Weights of a small GPT-style language model, trained from scratch on English Wikipedia: attention and MLP in parallel.
Each number is 128 + 24 x the weight over its row's rms, rounded and kept within 0 to 255. Layers, rows and columns count from 0. The size above them is the row's rms in percent of the matrix's.

# layer 8 attention value, 256x256, rms 0.0663, rows 214-255, columns 64-127
size [ 89  94  89 100 101  96  90  98  96  95  97  96 102  98  95  93  96  91  93  98  97  99  95  96 107  94  96 101  99 101  98 101  95 109 100  93  95  98  99  90 103 100]
[[ 75 132 172 180 135 145 149 116 113 121 139 135 132  76  97 125 165 146 127 150 154 150 146 104 105 138 140 158 161  55  99 131 181 136  97 127 162 152 130 134 141 131 126  93 177 112 140 122 151 143  79 119 120 127  70 133 148 134  98 124 137 107 117 129]
 [188 135 119 138 150 103 133 140 169 149 127 159 119 127 142 136 133 118 123  80 157 133 107 154 114  93 112 140 150 114 136 108 129 141 143  85 147 103 154 110 118 129 122 116 151 112 153 138 155 106 155 140  93 107 101  86 140 114 137 101 125 101 117 150]
 [110 124 148 144 135 131 144 150 164 106 121 169 129 125 125  88 113 128 150 162 122 105 122 118 150 121 140 110 118 146  89 139 164 160 104 121 146 102 133  83 133 133 155 122  73 129  97 148 124 144 140 156 124 119 145 142 148 142 133 105 120 149 112 146]
 [128 151  93 133 137 107  87 143 161 107 110 123 149  77 141 132  98 148 139 136 141 139  64  76  65 116 101 109 107 183  79 155 108 100 172 116 114  91 126 143  85 151 140 158 132 149 123 125 140 113 131 140 122 114 125 142  84 131 145 104 135 135 155 127]
 [106 113 129 151 154 109 139 115 123 108 112  72 107  93 124 123 153 173 137 146 138 137 130 115 116 146 122 131 123 132 144 153 116 146 109 165 133  97 102 131 138 136  73 117 161 124  97 173 105 144 125 157 127 116 114 146 101 150 116 107 128 146 106 140]
 [141 148 118 103 110 124 135 134 127 149 168 162 141  80 164 151 147 156 145  77 136 140 126 123 161 130 137 142 140 103 133 116 128 119 115 107 120  87 129 123 142 123 125 194 139 157 120  95  89 150 115 144 120 112 134 136 128 172 145 110 141 113  86 146]
 [131 100 123  95 149 130 181 154 149 107 164 137 139  84 126 113  93 151 111 109 140  87 109 151 145  65 125 100 131 167 154 149 142 158 105 155 139  90 127 116 121 133 165 114  98 143 142 130 163 118 164  74 164 130 119 141 151 147 122  85 135 117 129  89]
 [118 148 135 151 127 116 115  96  94 131 156 111 112 116 130 153 167 147 131 111 117 152 126 148 113  91 106 161 146 158 100 138 145 113 116  87 198 143  78 138 114 112 103 113  90 118 145 117 113 102 133 158 119 155 165 149 148 103 110 170 126 119 124 142]
 [143 103 125 166  92 142 142  96  99 141 160  91 151 177 124 154 140 143 123 147 151 120 188 122 115 134 105 131 142 137  92 105 160  73  92 118  78 122 124 151 137 137 161 141 143 130 150  98 136 117 105 120 108 154 123 132 110 163  97 108 167 136 106 101]
 [117 153 141 106 168 113 107 122 101 138 172 117 121  97 137  77 177 105 136 132  93  80 143 127 110 129 159 132 149 145 125 142 130 144 151 144 128  89 123  90 126 141 106 119 139  81 121 137 149 128 125 127 153 158 105 147 136 136 142 132 151 132 125 124]
 [150 143 128 125 137 164 136 151 167 132 121  91 161 149 106 140 161 117 142 143 121 131  84 156 114 141 139  97  98 115 152 128 188 145 138 132 138 125 134 147 114 151 142 128 138 124 117 136 148 112 133 158 125 129 154 146 117  94 100 146 108 146 109 102]
 [176 105 122 153 125 113 124 128 124 180 156 105 180 116 104  86 125 113 119 138 152 166  91 124 148  96 121 132 150 106 108 157 160 139  91 140 139 148 153 160 113 116 125 109  91 155 142 164 192 146 121 113  45 142 156 124  96 114 134 109 141 105 157 127]
 [136 104 132 116  92 123 139 147 125 103 131  69 142 150 143  91 145 138 131 150 143 119  94 120 117 169 144 113 133 187 104 133 161 117 157 159 178 184 129 127 147 152 138 134 161 125 132 154 122 158 132 138 138 181 119 131  93 151 125  77 152  95 133 174]
 [136 110 159 136  95 120 116 122  92 143 151 153 147 130  65  96  95 112 131  95  97  98 124 123 146 172 120 143 110 145 125  95 104 139 156  87 149 114 124 136 142  92 143  94 127 104 134 151 136  91 144 161 167 121 128 136 143 118 148 160 127 134  92 167]
 [124 153 117 139 110 153 189  99 101 103 146 118 112 101 110  85  70 175 128 121 149 115 130 128 137 158 143 113 131 148 134 151 121 113  89 117 132 103  90 106 118 102 115 131  90  91 137 122 151 110 118 124 152 154 147 159 131  99  91  97 133 118 124  73]
 [102 119  57 146 126 114 107 147 149 159 118 112 130 137 123 151 168 144 127 122 146 123 117 148 144 177 113 153 134 101 186 106 138 145 114 143  85 153 182  84 131 133 123  97 133 141 167 133 122 174 129 136 123 127 133 136 136 114 129 162 128  92  86 162]
 [180 135 166  75 118 101 138 160  83 137 119 128 131 140  90 183 129 156 130 122 116 157 108 145 134 136 126 140 101 115 159 115 149 161 111 162 133 181 135  96 129 123 113 102 133 113 115 140 153 137 152 149 111  97 117 152 128 139 119 167 152 105 111 141]
 [198 116  93 110 154 119  96 128  96 122 133 142 134 202 133 101 125 155 127 111 125 158  98 121 121 160 116 106 161  96 181 112  96 147 102 155 158 124 103 140 167 136 131 137 135 120 149 192 131 104 116 110 147 115 117 109 115 173 138 152 139 116 141 137]
 [132 117 133 139 152 159 132 189 132 114  87  95 147 124 125 140 128 124  88 109 153 126 122 144 148  96 103  80 141  93 105 137 106 130 140 115 119 146 135 107 141  87 116 128 112 147 125 130 108 115 109 106 138 134  93 151  99 170 126 104 159 164 113 160]
 [138 124 149 103 125 129 161 126 155 106 146 128 112 135 108 144  90  61 103 130 112  88 142 147 183 153 157 138 146 158  90 119 137 145 120 128 104 103 128 140 139 127 122  96 108 151 110 177 165 137 131 129 103  99 162 177 177  93 119 143 157  95 159 150]
 [ 75 155 122 140 129 124 120 136 109 152 145 102 117 118 120 136 121 141 115 143 113 102 109 128  76 148 114  93 127 119 112 165 171 121 138 102 162 164  91 117 124 165 112 139 161 133 178 135 127 154 117 101 118 125 112 122 154 126 160 134  99  89 144 131]
 [184 118 143 124  98 143 164 138  97 161 158 113 134 104 176 155 146 107 132 130  76 174 128 154 107 117 161 155 111 170 131 104 158 128 163 110 123 119 102 143 147 104 143 113 131 110 150 124 166  91 156  87 115 121 135 173 121 103 101 143 103 140 125 134]
 [ 92 151 114 100 131 143 153 107 162  63 146 150  92 140 117  99 110 144 148 105 101 177 124 134 121 140 112 167 110 129  86 120 118 126 108 118 153 145 112 121 132 154 148 126 128 132  93 148 133 144 106 106  79 125 124 103 102 125 142 127 144 136 115 103]
 [132 109 118 115  90 145 121 154 163 131 118 119 161 135 101 131 159 101 133 125 151 133 122 133 153 124 167 130 132 132  96 128  98 133 132 141 142 130 132 119 111  94 171 150 123 158 126 100 124 178 104 107 112 135 127 119 114 120 148 158 105  99 121  96]
 [130 125 116 149 126 119 144 139 130 135  84 133 144 112 117 145 113  99 122 124 126 123 108 124 169 147 132 118 133  96 144 153 158 170 118 142 161 162 125 105 144 143 139 162  94 143 160 133 173 113 188  94 120 167 142 150 101 118 117 123 125 118 160 124]
 [110 153 122 142 102 114 144 112 117 130  92 130 183 132 125 115 127 146 137 150 106 128 124 153  98 138 119 119 136 125 130 151 101 140 170 152 137  93 126 123 192 175 134 178 139 130 101 136 137  94 129 107 140 140 125 145  91 131 148 127 182 106  86  84]
 [138 114 123 128 102 109 159 146 170 149 147 141 111 165  87 146 129 146 123 159 152 132 117 115 102 121 159 133 143 175 131 110 141 140 137 142 155 170 142 115 140 151 134 122 113 149 157 109 116 151 128 138 145 104 146 110 113 137 113 116 132 120 146 137]
 [136 168 116 152 128 132 141 145 121 124 127 167 112 108  99 118 114 157 102 192 137 154 155 118 136 136 131  74 127  80 138 147 161 112 138 124 162 113 182 140 120 101 149 132 127 132 139  68 137 160 136 104 152 150 116 158 157 151 159 140 125 144 157 100]
 [117 161 131 119 135 126 129 126 127 118 156 171 157 102 123 150 134 130 163 117 137 138 144  93 129 138 127 138 140 108 102  94 137 138 177 157 119 108 144 138 120 137 157 147 103  94 170 149  82 123 108 161 159 131 113 145 157 140 145 119 153 130 154  94]
 [139  75 104 126 130 152 141 113 121 118 146 111 153 111 145 131 172  69 141 109 132 129 143 123 150 163 123 107 113 128 127 136 130 142 152 115 155 151 146 100 123 170 139 149 157 105 155 168  96  80 105 144 127 160  98 129 117 129 197 124 137 147 138 114]
 [114 104 141  96 109 117 123 156 150 154 136  98 125 127 111 124 130 133 114 158 115 135 151 110 114 132 128 103 124 120 103  93 140 107 121 118 145 127 119  92  98 106 128 135 131 113 114 134 155 136 156 123 120  98 113 140 183 107 126 125 133 142 108 150]
 [125 147 147 131 114 113 144 164 134 139 184 124 139 144  81 119 117 154 153 109 138 186 120 171 126 149 144  80 102 103 105 110 115 156  97 142  98 153 129 172 133 107 152 105 144 115 151  74 121 105  86 146 121 120 106 139 146 113  93 114 122 110 122 179]
 [112 125 135 100 140 136 169 128 141 123 129 125 137  95 119 150  94 147 129 135 125 128 129 137 161 123 116 143 139 138 126 158  96 115 140 137  85 113 119 129 167 179 129  69 134  89 136 162 137  88 132 152 141 147 121 148 106  72 113 181 114 116 107 170]
 [168 131 110 132  93 132 107 138 109 154 117 159 172 171 122 145 147 120 159  92 133  80 116 119  92 159 123 138 132 135 145 119  96 152 174 157 114  88 130 111 105 149 104 138 159  94 139 129 131 127 150 113 123  84 115 124 137 149  85 145 138 107 147 114]
 [126 127 112  71 140 144 149 144 116 139 168 179 153 104 137 146 127 170 117 119 165  92 145 113 122 116 149 141 125  50 121 134 140 112  93 120 131  91 114 122 116 131  82 125 125 157  98 111 112 127 117 141 147 135 117 148 148 114  68 121 139 100 147 129]
 [136 163  99 126 130 139 126  98 115 138 131 143 106 157 112 122 146 147 147 100 114 143 139 153 105 106 159 178 143 107  89 111 138 110 105 113 169 152 123 114 131 155 113 102 109 134 161 164 133  92 153 126 122 131 150 157 127 168 117 113 122 179 156 149]
 [106  69 109 132 132 139 141 116 162 110 145 134 101 147 122 135 132  78 134 133 184 145 115  85 128 107 129 105 120 132 149 155 154 154 147 133 160  85 131 128 131 143 129 112  91 117 119 145 125 125 111 132 111 114 138 119 124 126 129 168 106 112 121 142]
 [144 125 178 147  97 155 141 116 134  93 135 126 121 137 120 155 165 147  90 137 160 121 118 117 148 102 135 148 151  87 137 107 147 119 126 149 130 151  91 113 150 130 103 134 150 130 104 129 128 140 133 134  87 125 163 149 119 106 116 137 124 129 101 122]
 [110 133 123 102 118  81 111 104 160 101 127 123  98 151 151 178 146 116 105 132 169  94 106 146 140 134 140 148 117 134 131  89 105 148 124  92 161  84 158  82 136 114 143 102 163  90 158 129 126 105 156 156  92 142  93 149 119 129 100 115  76 127 113 115]
 [149  85 137 117 104  73 106 120  90 151 129 160  82 139 128 126  95 148 125 115 163 147 132 139 116 175 107  98 116  98 101 120 111 144 131 125 160 141 107 129 148 135 107 119  97 116 102  98 129 163 107 110 131 102 111 103 184 120 112  80 137 106 162 103]
 [152 175  87 181 113 146  71 139 120 132 127 100 173 118 149 126 129 107 136 126 135 163 113 108 164 135 112 116  93 163 154 119 145 111 129 108 101 160 125  94 114 156 134 113 147 128 127 119 140 143  89  90 139 130 120 117 175  82 144  70 153  91  96 146]
 [119 159 100 129 147 123 136  87 162 127 143 145 106 106 159  94 101 105 121  94  75 112 133 136 119 157 157  93 115  93 121 166 131 121 121 169 170 154  93 116 138 102 153 118 151 150  84 135 110 136 161 148 123 148  91 103 149 145 136 112  81 139 207 107]]